{
  "n_layer": 10,
  "d_model": 256,
  "n_head": 8,
  "n_kv_head": 8,
  "head_dim": 32,
  "d_mlp": 704,
  "vocab_size": 4096,
  "activation": "swiglu",
  "norm": "rmsnorm",
  "norm_place": "pre",
  "norm_eps": 1e-05,
  "positions": "rope",
  "rope_base": 1000000.0,
  "rope_fraction": 1.0,
  "qk_norm": false,
  "attn_scale": 0.177,
  "bias": "none",
  "tie_embeddings": true,
  "parallel_block": false,
  "init": "normal",
  "init_std_qkv": 0.0408,
  "init_std_o": 0.0,
  "init_std_up": 0.0408,
  "init_std_down": 0.0,
  "optimizer": "soap_variant",
  "lr": 0.00411,
  "beta1": 0.95,
  "beta2": 0.99,
  "weight_decay": 0.038,
  "lr_head": 0.0106,
  "grad_clip": 1.0,
  "warmup_steps": 200,
  "schedule": "wsd",
  "decay_fraction": 1.0,
  "decay_shape": "linear",
  "final_lr_fraction": 0.0,
  "batch_tokens": [65536, 131072, 262144],
  "seq_len": 512,
  "doc_mask": true,
  "train_tokens": 723200000,
  "steps": 5784,
  "dataset": "wikipedia_en"
}
Each number is 500 + 50 x the weight over its row's rms, rounded and kept within 0 to 999. Layers, rows and columns count from 0. Numbers have three digits each. The size before them is the row's rms in percent of the matrix's.

# up: layer 2 MLP up, 704x256, rms 0.193, rows 287-321, columns 128-255
# down: layer 2 MLP down (transposed), 704x256, rms 0.168, rows 287-321, columns 128-255
# gate: layer 2 MLP gate, 704x256, rms 0.192, rows 288-322, columns 128-255
up287 090:479486557571399517461490481539506520519525526467567481523556528469496393495544572475526571546564489499517543489456436569488457540505533474532532577526425528511525547542470417454418513474532458454505432476543595476566530528536415464494507496568481412471480578545591537489545406482560447522498485513393546538470463547583496441508581480571441452499563496507515557464486540673502492458464
down287 097:416490517563471529488547550528499420454495503533582462522457537480546521467452471543461599533591489477528559558486548454488451582556539496531471512506655504527563480453400343531526425489489434515518504521544562554567532495515516447494394517501481506522520620501508421455371554500511486499534559503502479554463493469552396463537674489516580441469523436496518515432507579495520445521508
gate288 096:579502561489592477485514488439510544507483591630531543548558552539517616556474577588422509480494428554497484549469547456553534540432619541469480407397518439424506508453538529519524531515513510484532523416567394545507520574510507454531360494534539541613586485469510448463465540470545572543438488608524529503529568459541526516411431477512473594568443541446535461434493585443470517443332
up288 108:541499418540486508525465533575526508565442480504504529406426561518517400492579453640477427505533536508548444386499527441574490448527486499510486576387444526507407399505413462453539521474450533475520474491470565378520497463511469478520518543506497431464445564507481508507452424535556584595546523518478597494496515523513520408494548485503479516484510418506468562496466547470485475479564
down288 101:514563501544437452440443504581495476547514625525431448514448469507528484453558451509465473501540391428507472508417476515603609419466546539475569444482545461454543596470499441506451472460566556436537472504587489511526475464546568504492468508461606492477484566481561523551394532557452520550497594534530520448464559495496502545496519498456593518503483423496495471540448559450474447494529
gate289 100:601529447557380530476519477531541492526557471577420486534422493461512509586410583453500616515466476550470508506474495414470569434503409497454507419578474428559422558556446464504472507548552536411543510532465492595528506582502541506547542493457569481503414613425537568507471514405456497488467525488473495387412532595472525452509444489436527451553457488501478485526486451443582463467516
up289 109:424444452436506463496455563519541467451528416546451435485553575507461485546464435483534632466567573504558427537411416485507513638441442499546479476513428537507462454471548454498456466401521437486379475498492460492559470503524450514536565567512617445579468473484515440468552467585550521523473504553496494444470506587543497495551331538517536511528375555555522479557590442507516438594572
down289 106:395524566521547459434439463518526558565533423477542488477387515518559443533492499526428447516478541467601456533456496491529461506441517424436484457573574481444371450512459543482428492552476462542420486515586478520403480549495540458630567583563463509562468484458508505519474544413487537540437497587466444466547555537442500506487470524558444526572455565435483430527507434445549542530499
gate290 102:455541546402521479403447449475512346470466474554478491505529473525516516549434536457533496517455493495487441634462484588506529557538502549460476471501513561483452498559476521405495502474505509522507577510541474521473486513550553499487546603493571530546547495545450509458576544471562508523443433512557497404503512489437517546494425497581475569556495495487551533548493581558525574503500
up290 099:564335467489473484514418451503468462490557544529456516551519456479553500482464505454449504590476474520602532531461487495548566533487487442494541484513508626442505505444523482485479489501433427446594469466409578506563516439494428605448457465517484541501481457549518544528433459482486455502369473514395478471617479502452390498562490503507471492516459426627593515467506555538457467444493
down290 103:555484437553470472398526570557502491539487547543627531550494476468503474500555397480380443613516511530516526472508443444470544477553509542549611575578505501516504551436487533475526599509472488548527439465399475379531429490556441438437444413515506511489476485492478588496505504576497493550580487535365494486555537448518540527497519538424504582565537484442542415477555485492451356482519
gate291 107:518565529511444525499562471568561552455466424472550608580457497459470540468564397586556566430501540510463503502558589551441559464524498457480511524550499453441483529528592498474553447573532503483585568417534441533570503471520520568458560471483441513471476484478594562538381524602442462462596441503469508579528521521535477550450596497488426497436483530467443567601542480453466417508538
up291 106:546470485458493565501593625511505568475518540580582629518474509424530501424575370506488467416452489458420389503525449466599464515552471460413510584492559457468484520460459525467466512506435527475634541484516528543580531555531430467450469483509519498394489591495569630576483530472414496534505540514506388556435469563517547534474514476478449475504529561458575423463489468439485487554480
down291 102:491530475514507556449538543484405500449444536474550520497465584521491562502563555336467448568528419559475487466426546553402526430573448544448554478473479513515485486496444481449509581444576506459433506467540542566555516527467456436493391604472536438569515444574499452434440537527510555516457559569498438548402428526450542503622380478383444525547531546458517566473546549565545509574596
gate292 103:524565562431546528616442430479548626539501517493566456447559522508519495537519492485534438419487463547523463505394511514486474539442530472409443558508468493512469425549506466421471573552438528487457560442441506477553557457466461499441512583467541503512517525536544519482447499592572551450436473415557527514483472462620519506452546556486506411579506504507570442565585535484485480466488
up292 098:536523410518432471467497506375415453488491503523500533491434499528558505536483490465504445523509504441465475528448519601477423425592525521445512505385541474501443510483529432547438547451528469453517455596535481535434443526468478524554539438516498545559519440448489458487567513480485427511513596515507529496443532533415453451504508510329540507461562419460622557554496516542526483536497
down292 099:500520451473503416518540388545445491507514452415519441501438504503537568435314421523425542521502488481497553553513485506564479482537525448482571464457534469541442479537436536484556537386535439517438522620511525476583553481568475547566513467536504458517569476541584508518658468461518514441512510516524575391518482519550440486531548519503586562581529561574511457502559474463506501444473
gate293 114:482507476524366509576589491473502495516502575468549518499465495509607411501580522472508530493564556528540450598531480526488524429481438487412475470548486616497447525499475615500533614438513470501549498547472561444532396453444433362520615447497522492515482485447591462509438485466565524483496435536442555527445588532495505573523484551482459477475404530492467503553459459506417460594455
up293 109:472477469555550454468405517545520502550498498455479529538414542493568510582473491520556581545590465564379539532549507562533535501543573490585473452452405459495569452572456544495523370392476485572505446432457527548573501467455514516463468499517512494486462491556423525488559517514502485537518465525571483510576424477482513481498514491521498527483479554488405447534580450553483556432485
down293 106:470558462495507559531459584455482585515529568477513449519444549531517511473551447441554500524494539524466606506465379554595566470521511538517534495535423513451509545480599537530485479444456453630507452455482535580519402482548485456525544464478481551536510486519522494558449484422503504499515496507479501538571446586548446406469434544406477553530463554444463582574548445558537502484507
gate294 110:533465493512466421549535505508463549554445544444533484469570398568529540554466497424562465483498599622543449529515470507455460515477486448491544449537571526570463454516443497473475416449470465453480538525514521567537480524555503539543530544530522487525481535572484473534459510442481511494470514532580414436407518512505504646479442540495545499496497436467472448569501600461410500469585
up294 093:449439507558512425486510515421488530617511610556538550381546475466572566495453391462513538487573486483614467521615475455485378557560475519611546564561560383546453440536466502568486433482480488509533543506527568499551469501515465526507575542545493514492469447521471469504370499461533506528418521530585510469569349573484583566469436475460513468480506468423530517549486594537496530500489
down294 092:490575537569463538513496467451489509593480441541559570573525557518534515418577550522493501508508524449472449579597460373547477473517575586502542456531589541481438482541522513541592474544495514468481419484479534490590471558496530451494536467482539458461521594496406450497507646475488523527566528565368498593518484593464526517544468560492531506510540540453500500526486443533490447519432
gate295 091:483520535438434485422498465496461408485611451518504530474445565488472507501602406400464499552542570557481541604356484538480512602519438531541538482500477407478449510458441449459541451493519545483517487574436504508399430493467483458444421501549481562570501470467464504579593528468462432454476393496484481513451515554451509500519546544461553484478497546428506512471495507506592478511581
up295 094:342425505528519462532519475556537552529578516502493453608455550515496559579549446501473428576532544516460523544524505504527562454502359568517499440514497576487508546536540403539504473455568565530486540594503465514444541533487572547482570498430414499533507578472521546580506509523453472475475520483534468550516508495544447486481558509352597562547518427516486429497453446415443518431521
down295 098:502384469491536485538556491463462512468532553500572491610468454564378427589573528457482394474437485459491561519521482531566542494463421500561452538568579504512409596459499471542405530473539506474408469479619483469478454521463523494548499510475560557505426486499546419579479513544575525443547543460513417464523512473470509480549507526539433485528403487485506481527541523557529496524529
gate296 101:511524483478556577449571491547516530417538528665450458509524510480514606438438503490517498477421480485413508511538462491611590497477462414518438484541538588471427487537503495460458452468482469459494576520571444500513521523411513525549472433541499493535572555542516585419482489507517539555590531519450486503417422454409502449507385458459560503516446443599450523526580531530547569408566
up296 107:454441516428437452517468452490521581443518520461428454583496547410432472464550471514457543640518546530560508502540468467448572526516442540536535407536502464528430528463457565489513590502650488452593487515517555479554517451550522437605544508498515465575499522535543511514536526418573484565509569428451434481559548481502491507536498521477490525572607518547514496484429423517497449532506
down296 105:479480529460482434400445504503574532455536403627488516555546578510459514627514510484438517566491466368523481529558586487526535430553520479591437447483465483472419482506524476391484427447541554366470552539508575506487513575521427588548583454458486518505522577470502506453547477417512543569481509477478413575585500471453457430600487541579464482519555473517458485442504482388467549391544
gate297 091:517556519495423474594581450441552547447520393526520525506558484557426558457465548503534494540553533464494449486464461508512587497534542500530417568466531563569515470535487523537514507437577469513396490475530376458487503483409528508580478539419478524470557570320473553435467476521484539513622458416416484425444465413502526489493565437496489461524532460498485540437575496565548516549517
up297 089:563496493492405515593570482445542558424495453542502526460596493495485465537497501503442494555574547542553457480491499485496506535573553541480414598510538502582507517501472480516593458455592448517416489511593444505484472507509485541558516531421494548487569590349444532418463435539428508557575425486463517424463457437520515491515569451435453567547466512491478518445590515545548513569477
down297 089:542502411506516558465454428526403546541446447546436470475429514552553504498547574501478484541390536523540439580527567500462395468472470446486491546434505513457544548537537418505563435515485427442503444428501580567481546463554492626623517546503427532475510523529473470462496483461544502509559503455454550526469618542434504526498542476491501648534503602441410539538573489508511469547572
gate298 114:484575520505458628489460449502568507501458460497593512518521600549515487409459415550495525467453588556462487417496461466514511608364511497608546496545472600492506562424447491475489454434522439482516517514568592455432426522590473521522566435536532533458449466517508427531574559469489558468515532418503462547493454544477465384537495553476492501516480469504549527537491465511514450502453
up298 101:526480482452580488539486439494483545531422496552533467533454437498541491581476524577381541443422445460512567543494489527545450457542528511632445447449466536564454552522506496516564492500418556565397516500404465540535491456541578486460449446512531534489434537407470551541480550445460541483520488509516484505496494486516457556547484498448635569513445528568431523511531566606472536455463
down298 096:491522557514564580548469508538439472440475484451595466486569498488532368480520406511444483465503533534493457485454466399512368488534464459528541551472517502476507559553531437398440562498516467501442339489582535519461534435514548475567544507499488559492492532558547446518655450515467465517597469499519569537553501486462476447536493591500470480413590460441549493503475555462577511523456
gate299 103:474487583450454519463525475453482543464530525557496455564506517594455533474449598515538466541437486516498554545553451479501512567519482461531505490423455479541436466477463533513573561545511529341509442479545413485523441502492471474553461474482632513489502471672534559478446449528501433488509544548490590479503622535449479565465499479444539562418534440471481480551581535513574502504560
up299 106:552449516534439498461515559548480456574535438418560514601459498525456490493521487487539565569584553481583537521442537553539495494465467547429590472595517466452530482440534573500427502466453594561526502504449515481413519427480604504499429487602524462497449480516435413554549547447468531555549381529533481370542395451416425471475561506499460528568502601523557578531489541544501522457552
down299 097:474557526537533539452514520489580532555474514533560522486612417491460608461422508628437518494461491516510424506494445516514611572485488482512458486517449506455454515359552498474524389572528501470465509467538514500529535391525570503419439550482543544515393573561509581540529580472459474402479485486540564501432512543501542500545474525561438425446514623406487483437516487580516455456426
gate300 084:548529570515474479542506547473396519495430579501494531454471425361520520570454508516470555545551417474457472568463553524499482555515492521507475457576456486522510495474613555523486543602487506488532502458551432467524440493470500525446452432470462498449489572527494447502470510442541566509544508531492469474536552451558586476565451599518581531505503490440451471457503518476430510493466
up300 088:514550474559478569534466532498502588472456523486479556532476453473538487466527430468467566489480523561495447557446500478393444524469562516504480512548399481497603527398538597446395559566450545541545495497607559441531463484510491484462494470454492500557479536515540464542489407500495494503396500540465511464561636468487481466516436494466509495472519571471544476590505472530491538428517
down300 100:462451504474520479488453571448471572516525526483449435511509530488444515518484464557497511602486478584517468529436475528530518550438505529319413499496510444586510491498506534545382516495450490436513495505549450505490601507512549544457536364549460494544526546434513542503514544645526470534535470451549504497522519530550509453504529448532470450478569510476517467447612501420543511378502
gate301 086:484464545498544510494546440491568477434532524447624477412461563528535529479551407562521429570516543553505494603439568471506417526556527465499434552442569417511560501485498360479557556511523485433502510588502536492478478582612499536459515502553461406455537506630453491560475498477423451548466442491529551430556557574489472464469596421420561413456435483509497601493552547515458496465432
up301 088:462520526531429557441533507561494491502481555431481509443488483519479425556574464396530569467578484475470551496489468515552508440540562591505548408524629545390442571488536514471447539525473540522537475468537453469433517514419504517511547505434545484516420551467543551538471494512538571485647538471491488491419497419510486585545437500529475646493469591461518542539422509550518493538571
down301 095:410502529506513459472484516499420494478469464456425506452515554484441422523611462496493442522486408501479541443486533481451499538564490488458477441495603431520474496496423496472490392487464560471472631513485468492558475523513545493511559442552450520517516517504548403501481547485556566585465411481504562386489541490453544506449579496527534459451435412513463542463511461452475530497421
gate302 099:540455476551545484599477519532501447480463541607519550511411481457446543492515489513483504483523511588475548475572507535561476453469503483599613555453537431487532564436531581527547522451505541501496513453442464442443534497510534485494552536479474510488491450513564490468466487514524462508501462495601500472405436555511477456579440654501529569534479553542574432476561573423486495326534
up302 095:477530503559410412552560511438495517536500442523485488409555448574527405542472472504508455444462498455482466486428437397560486471502475534402522567432504516451465473502441571437403461612576434529559436542520497473491527536467522437525450515484539558421564588461371550539598581478471601517458545477443524556566463457486547592583582432478525436430567466389468442456458423458520469535494
down302 095:487433448438412578464573483649513545467468433498599527496460545451497448594472526482477460467532511465540501532467533428569429502548441489499461506536538508502458558426522444507601503435506404491558518585562430470459420570533541477523356460561465518515460544521505574488376599428474500478443555471571485454479437460552528515528460454475608476500467472475451504447459469532537518532459
gate303 094:585444484543487536577429496618490488548475564527534514543463601561464513511505551478392470474439547551455481575492437514517488521487566520452635525524517556533519548514429468544485603519495527541537601508540501533540605417480493519379447529510516477599564519527458493406488548470497460486422408458483473537424547446555525518611460443473490517451561498465490599498426583453506497530467
up303 093:495431428536468525538437404561512511524499479536461507554471579490451520555504591503569544430486536489411555482446525482440544536497527554485550461453514436438556585490418506411528524447508586522467526543519486544455507605498597530506460567408527520500569496450481464449458527459566487445499484480484551508478456533499505465552424513508468509535420391477562472464372404387530540581485
down303 096:447454486522515562576488569508498521507472473451523496510529480487496557501488461513493549559414473575484534553467575562565539568468413480441553546409452502528534512462537460597470495477558553564446543553438450565432546364487427529511508450432504558478470566531571512431553525525550411503519620524435548486485463572487601454514434571435558458517474542511546499481556596530540434553498
gate304 107:563544478547550480514430535517459515585542452414416477480505470476513512492483406418542526465536584499447505545462499511503550548450533552476480596535587560463418547516476461497548590371446518463522530404484521481447526412518567489486468463535464442513552444496584469433463454558457520453541538576587496530476508531536479532545528418525426478529430533531593485489482480502538496515513
up304 100:415501543461416491533463468494486522567486546419513521529587571464476368450537548596445455480585487491521495500450492433438592521486492492507577478478521552492558448486486476482555483480602516460495430458486479503465561485448493501489570492506556390491497522443542554480533486516466568552488484466445492507496510594482523583469436514445462593473559514391435530572509459497515484544552
down304 103:429509541423572595575512541526521581538501524547486452558480468559502536504436507530376449525497466581519563446551485495532493500350526470526482499514480403522441474466518541532522509627501452474438511558493571489470471524543395500529458408502507492563507543426475618516536491543466469516528480535566439397579519469458563497414477621507539535459514519454472509546520419465460536515514
gate305 104:596433483480481518530557477523415546465499521595439563439443471544462419554511492522489506516490521432610451452480529481502516525589535581494401400505449448511517505523483554561539471481551457508427490505475529551517502503489544581551532503492588498466444452504468448422489453444516479604500448495468547401454586438518540457518474584534540464496538528474411476424590528496395460550471
up305 104:531485563529546502552566517427539536552525513488534533521624421594369533406421448511502563422524513491496605472483500480514527649399588545491517492485453509531436471505510548471578551497460576493548583455455384419425482483449512582548560470489459449449464378500552451619505457555534519530525494528507505528495485513537508495549585559534561421519437588517487533480448588506590580535493
down305 102:391549541482574380532471449498509446531409541516457496662556494497524508567561479505399515502532536472451556490408567542543455536527574462479494478476573489455600551452480517533579495410556553540539414481448450491603616442511548554480467428512483458456501545501480543515489558489566451563542507441580494515573474393520527527480520519518420500501424451491487464443420498447525538488460
gate306 091:488538411484505597507587425491511457482537473500542503528498536462432580501448548496578549539452520496593489517508489487588505452498521592518616521501396546526545580582513419483356560452522551459517519570514472613452437444513547512463495460506464528510544495465481519458495633569582496549540542481486533503544528480519506595474480497562466594491501536515502606539533548554528503597575
up306 092:573583456472530516534549443519540481469499539484521572506520496530443576479444482490564552447451531491651532549458477465542465465449532510470515473558451445591456556462528441484443549472532474467539521538510430538484436472549473543592461496572451512550555525421515475464465589483626509519459562527500549547658481527463553625459495527543490507506555501620493589452543500537510460582550
down306 085:466499498450549592511494506505641512486536463545446454502515540521499607475571413453510507540480523483604524442582424503572494432583450489408563478377485523482449526596522492491450422532521474538549464605503440482496554528443480584417480514485536497439441518438478549463512460472431468615540479503501487428475451465533485455525518521504485551522477492509415496521448458501578395505474
gate307 102:493547476581468369521530439602464544496493503525439537420478499489500506469556540569563444470477504480438447414407416501547501485398508513545513491434460458477471476436461523530405540493464483385486570513479547504606457538408538540498433519464544426461535550429523459541491469484411515496630481495474530461467469464466617473459409546575492478597491504472462525566469625470463421491551
up307 106:506567461498506496473583561433509391533535469436583444572545455428548399516448518372455543607506469513519486586527563476469424437476480602479563490447534456485499523540594508536460482518560498426513498499403527568454477568556441442548623497487507442439527466538530468468481555540476501522437542463604568465448442531450475515515504472510527525518534549546458629520467465488521515425425
down307 107:522500456507491442530501480433449458609501451490542392492501480430559515444476465383404472531498566516547545482558507451470460476520381501425450507513497515454509496556611355481453523425441526555513469539529498591520534479462454500456597474519415564476583575464497500480427507568555401490548417479417443505436443545531518507570381514505597480551445471526477414471455393528467494456508
gate308 105:452551508526434505410377548522455549586502504543622564540543494511450567446561580550467583563492617482460509512501545443513470455466460499454422531537553527528492507479394531496474381499487575440482508504445478569550556518550466462436548504570505582502439513472494486546555533536468408503535478445507540431547523403546563409522542520449487400430492570482536552575527457506465534534517
up308 103:490491467521430432431371433602453451478379550512468502552475574439497589587461567461524477456478477556598420576535429537553528470449506458474497461560498466498523475504537513391469426471473389538489490542514451602475542455571464541486521501557380447537495504424472492421580488500531511537468595486567478492515549539497509557472429463451543537466559498508541524543511565452497502527495
down308 102:528491518574470472495514457546523464520494503518432563532510533498536464483541634480522544514457477598496509510632566526470480490416536568418338505504588477565506484477573547464399530506529468409519467461493534509467438463499547457511479530562471472553477472529451410505504437522483516522464459501481406456443523432608494550473533552520597554497465521510500500569479443567517581485524
gate309 095:426502505481510452603473499455449498525580523428554551483469466524477485450485460402569421441492483581479503546536551557487500446537474499492522512501477441534564502466432463488449505492441495390434514520377476572453460493521435501497477441487458534522522466580425453481579468528598422552393562484481397514491514527537538512471425529549473487481567457551399533562549454605499440474520
up309 094:500536481615549569461566453458476499560466492467542506469465400474477475520522466508449523522453486541443530415496532460577498514460594537506498577548490486471522504537510507490416518498517515468376478534481487563550513423468476557367522428491558492505438524468500587486440448493538524525656527527488483511520477538558528384526490470453533466513483453434484520536454364480431524436538
down309 106:509493543614473493583543454477540440524538525501554522491464540501594547433513419586458520486517464538506590514514405566595471548501494502420471458527559517436591499527477436482460545502559483474476416489438456496451538482464365495418489434407545471428494536496513477496506460516454449494421496499441513546545541484561428485503429623502444459435533504420407436446551447526484481393494
gate310 101:598498436469555533489540515548468513546503580492488448484553575513539499535538581568468544376468538379498456461481511431524503523465400518547557413521509510487421454492543547582523533469541456466469451495521428458515479513499419525528471572467501428531453495572490538569441428423451550476544513490426484448426453499509410494452504548464485478590461501562524466547466481484480497413525
up310 101:484456534506504559538460518550527569423560435555516558459418500553539446485445501495541496535529563479521565516455440492500539494447573520535568502579453470476504488429479445488541554542428493509483477478470439464489427517544419485526592572464483550440457491412595462583622454620632441445409478512576512458506444431633488500405520457410497500473502448543507482482535442514548395552508
down310 104:436502508439390580536573481448533559428543479474477433555438558509510404481438477555474481519576540605447521547550576487450473439518534508479479494486503514543466457467436523550430525475484569497479499560443541526520520480507521472411436594531554506404475431505541425453507494483471532539468504480590485447466426512380448543557486435488474560481469465506558383393487453585474494545461
gate311 096:445577575481500567435496518528478557462458454475476584532537528529520465389519522592503497460537602468603452492424523467457476598378484514560559510447497433495496445334487481541438511511339565546409484515568521531446528486357554638559435529440554437484511488478499564581533484470448563500538562540565517519487492477483539505463466499479550500521500443427547390432565579530466548415435
up311 096:537440533475555505496535507467492424470548464589551467524546429554633538567493506457461522432480418489497554408504463508500525436602538422560428504534509544464446479562513496400513587500525518581474452479445460537552469500489520442506481474462458509507488412530432421541462531477498528446437443477596499551512530433464517503522584389492559505537500452552438549498428424526510463603537
down311 100:481458545542517524423459502451483523441448529528537464593602529506517441508476514452494499538507534466516551446483519424534498489566501548489428587469524512487549517584452461388500627480515445548428509555465443551520494479515553493531450438548385556549427488481526566606484507463452428479501477507602507485532438485561533487496477413562528556510515473468604418521440491541544412505576
gate312 102:559482506581493503554445483467511552550534620542515533408469570419477453574502518484541458525610560468538444484552544506507420465426521497556490548457552463528587525405449469507416432484439495523542482479528484584457497435610591493621468532447481479440484663493489489424477528502483453483511595517551462461426513593410514503463563551581518514526442505541586495543562543497530468538601
up312 098:533520527421551509459523445505559434439456433396582494435451571537478510465414429527496585494518420488475513472504408463547546531585464448467555480477522595503447442561638471483515494438518427474452620493515523493536524514457531517420519572513600460547504422500503572519422460500524527497520478531467468547507421506615454533564478491443412611517521398470464495459455415498478528452410
down312 095:586526447607553533535515540496466551458488549513488448431472588522507449540513525416488541567541512396571432494457501381584605495631497455507445503511526523609509510508482474456475424484429420508524567488582541588548496398518461499540565557382532590554430419494541480530455481420531448429537439459386496459466526535541505416521563511508526482545480430520472473489446486454519555512500
gate313 105:518501460523464594458526520536487436504503406536534509517452455419472498501537545551546531496456520520514519427551501473463547472574514401430500544494540482507512585472593557495424439595485487546477543591576428482445532523471528582525446500487433514528521509492482346504458443438431564604505486464530382432664524465566523291451456551478495509440543500528584504448445544484538481436461
up313 100:476455508518517578473568488521554486414533483480525522512563466490543509439449558558549509599486586507530446502525454494509522486437453488500564446509372487597421409472486550395492479570462494456430426526488470541470496473509612483448504495536491458358523450471501614435496551415535497492501547478506468501512510527497462549519607489514517466414391513457480613426538525484505431521462
down313 106:501458495420454434463498436467484524567475489529517522474493492505469482480491500443458426582525496537503494478481484494474468535517509508492403482539464567461620491490518518438547528504537532492556433404434574494467476541496573560422497531508538404504454555487456519490456536527425496459470623496455497663399526488497412528349423572453476406606518466581522602487514448541589506496579
gate314 103:540565574495513575411527498527479451440561543515548440493496500470477531496455494520476481574565486488482523539532427487463506498593552508538448434536562428474542561591452554569447472449470466511504544428517483526541507514500538444451456513502549460522520525430553446548520544524457526427488594419474646401414481485456462413570577508465405496607536571493498571503545476475619528513457
up314 105:543548623424524526506557491568558497498458474532521546463501527469434449433528531558534596506566547554479485355562408476465470465482421551457492499572448521492457549506515528518530579451486526391411560544552561478498454474451448507532428478544617435514500488456396494530493509450551524453569522489488487588500450469557552517523482458606505488507447481539509499556515479572478481594522
down314 100:569559513429480502463440510481522506529431583526628487433511431508470615557420472517528453473516360538492646525492436629550541579569509465632506445586455559519512480445556490538517553459479521547487571484506419538468535593466482509548531479399513605536497491482563473507436454560458542542476470560615516452491540517449538461548613479534445485429440480543554546473531548490520480536536
gate315 100:502576472527558575597431408503506458540574502493525522438560512408394586474504460481461500491520512501469463531570524590433508473501509473482458533453395454493491519419529541553472551531428434531434591453573488477503467487447489565614541357616482504519475559591451498500544513464373497479532494510525540581467507526568584489429511416549503493480575504537419398428472561496516464511441
up315 097:498456537516514565510603449544456448512522532552488594527544499447446509590458481506590602598473529557481448435567479616522471480447544483506505569497442457581538431441420581568493508468510440532561508495561457545503517496579516452534637446560491484440413437601558461539531515527544575448610480526492547549478502418511504526591552408559531433519528539555484561448457504475451501512559
down315 104:545525516502544522391530490530502540546528578540559533546560513564409553451464452599518512528551493561560535424537577613554515444419473428441485490543462457537497403476530613554483499479551504516561502481569573518518536454496593420492467523420587486477540497551563528567489561404536541481459455500515492530646499483483475489548510572524537489522511467466496493509524584443476518409570
gate316 101:480480454436382524449448405516495519451451439541519444529481433523494582574469559520453557519446458537512475523452463488553520480503526495444558468564415558562400572568456565498480519521494505509514474489481430549589496564488567467466572532537477476416466409502437581527531497559437428518641542516507463495510468437450401518551560553576503479454544482467509499452454514493402511500480
up316 108:444427490517558498460485581543534515473619518485518576476511510499512473613553613496465498475504473564504526541526435465478511529468589492484525510411530494493490506395611432539525516562417472439439491600466546438548487500508503468511552564489449587461531586472500475565535468424464482527456488478515440493512484589421440422477457498545481614502549589463556552463490501589476484500515
down316 109:537436529500563505537454535484451557455535553526597561475433506493499453455552515476504521515470494642564521531457461475494480578505506415501537502471667433478472480436463486539503482537501492451413492506534508473531496485473587650474531472485461475473507430457453508594492542428449456588527437447538456476560547518452510449465505516512513590509511580453524551475492507520539471533494
gate317 100:539478475496476523474474510430552487605506472604565388519471457530531426471488505398466479563465581476447513506430523375507571492463445549480570547570573576544514344556507476436421454532514488509531540543486638534524554508420432552498544482473480461584450446457527434392609569499590507500533531493460544492493515450437444481540447510509465513476496416439490461517433460479549516528508
up317 101:473524490459477446531409467429566471522521532559501497538466507547521404510447528547567527451505506509565517518481583438459434510499487497504482600533528543598520511425475462547434507505480496494497545526454548543557511457415445413411438528458550423531406577494428576508534489569523490519464350581496572537577523451492478580502470496508423431485420408527516498478560556488497601641539
down317 104:528500462615582446445395459450445532436522527563525458503457452572517448510509478465539472468487558485567448603534532592474470534614600475557505525487559461452539478499486496461527531564561599550432415597474536531482631479426534464505518483507550407519449534506400592479529522507422526515470486502397484551552507497463410581507460518524531412494470450470473491516496407582428509548464
gate318 102:517517546551455532528482499534420414452434493455466507516483532625599431484486477428397532436473431509511530511488479507475495536461526518513520591582491503502529490527560526514396505476451541515557641498577410523539457509486487482398518481581457482554548551515480488439484500475454485514545437457582489515450573512489627566527445514458498487386573568526529574569596421526452520500460
up318 091:530475558542520464449433463512495514417451416451499476494475637417476549512404562476587443489343549513526512607460539496485456454412519580516480531421448484542616529586540555517504503488519425526428516500545546464396526425548569534581398499441538475393539468563431574557502489480495489569538533469512486458541475426486442504518477522446594478459472455482339443528477453491573523515528
down318 099:498538582462494558522479487436522480423408481453448564437470491562565477514493501463438526546494466551451497540388496607475528452481580520457517505494489489464510521456534603511470527505568458565544379564533599460482496497555535496433487399619609486459527469500604515541518533541540391499478389510483628496491520420530509486541449455533486450470527466508551445549544477457491480476466
gate319 099:586521473585450528531509547572568483426491493540517478439525446520451513555585502502487580436571526498525412490563455462649578486467601416518486568487414464491433545433542588523445518508473554526528591420521455466536488539544566562467453458557494510523449498465558397410432540457513486493534421521521565331568523392426568482450487596493559507572495509488459469546472493511521439517524
up319 100:535551475555474567450536544608521535435522530565458532510401566557435502512510480489477539506483549466570483450542479500601455455515445486512443537509463475609490490435450515516334505481457433490444570501457596459474539487518528549374514491534522555534448604417481472539441461531578491465590423461487489443526495516537451468558529567474490530528482502430544507520511431429492528478578
down319 106:512507540511565514423519521514484437521420413574485442495449494453523501377494529466523561414464488455504499500478466529561583587579475445546395525506583467493446461530474470626406489571553552600520543401508587391509499423492538437399498453458435474507463478526466516554526585499531557547549563477521546504553478537532508528471493514533539526383507459518562513558550447519496577513539
gate320 107:480537436413485534461468545491517499565526418431375457519517575488540601511490604581560505566468483450534494474494620463506460519475438527542484576458492543501506546546552538530462498480576483583480470541502462528438450495478631523531462536580508388484617530568469430438468481551402488444559499544500537420616475481540477574492473447510500484551520455525558488598433462470502494540366
up320 107:487476535518547517515502479463512540557446511500525576499576483542476523551509504387494536424470506512437530529510508491453582533502552527572517449526578506538462496453512466529517499486519461556525419516507560559514558530469436478515444654541426521482469598508530534591475467466470575458497489561452499517473568465361442482499426463593544461503480550460497507478460481548551436575451
down320 106:481549551526432472543491493448420477496516508450509507570468521560415549511506500492511486463579571556481402513481543434410603513476584564450466632458514490511545511548482559459541519524559527627465446493450477465482503507615447452506513568586606553578487387494517523433509512551430520541516494538468346483495483429493499455533445480535508469445404509465539535581524502458512452551521
gate321 111:492508478543477515467570522486443508455524409466546370598474556447513547453432485540506489546531426501501474481481484503461466556594471486590467463405400449520555492425572460585613507533485497529608468502522475520464505556549438566589536587470476439526524501493564497471557455484397425547465479528474446574426462504501479521474551531452606496399473488578575507433518485443483510494456
up321 100:541479527468530481456581533511501536526524531434491560518570453449505562591601450583515485458460483538499548580515500460530429505501481498479475504546342449395449426526531508467473471513410468461463532477487562477427520534484475546463460533543467478509550482565525414473507429499437501465531519486394437626562548551481551505472445532567531468481554467554554525392477533535409564516574
down321 099:490510517398562495440495674498504439556488476600507459424511480496495582520433495499487518454484543499523452538484476487502539432490539498525515413525446502550601466442452395440365538531532584502468416487458472479453439448471512492513475472517490496578562448505531507474407409501568421514460439456544495567533419602453567471571588442481438557528479498573548494472513642550501547524479
gate322 094:475587486513472499550518433513472452431497498444511604485529483505524478572516504446555481601536489442519466546575533441435579563540523381602550475591471473556486460432561556514447498517503539465546541412433442451516496517623512514551472479539517445491542590489522482554429533584396481529487501532554466455462509465584503418534547553531505490534576550482524492451508554526529506566540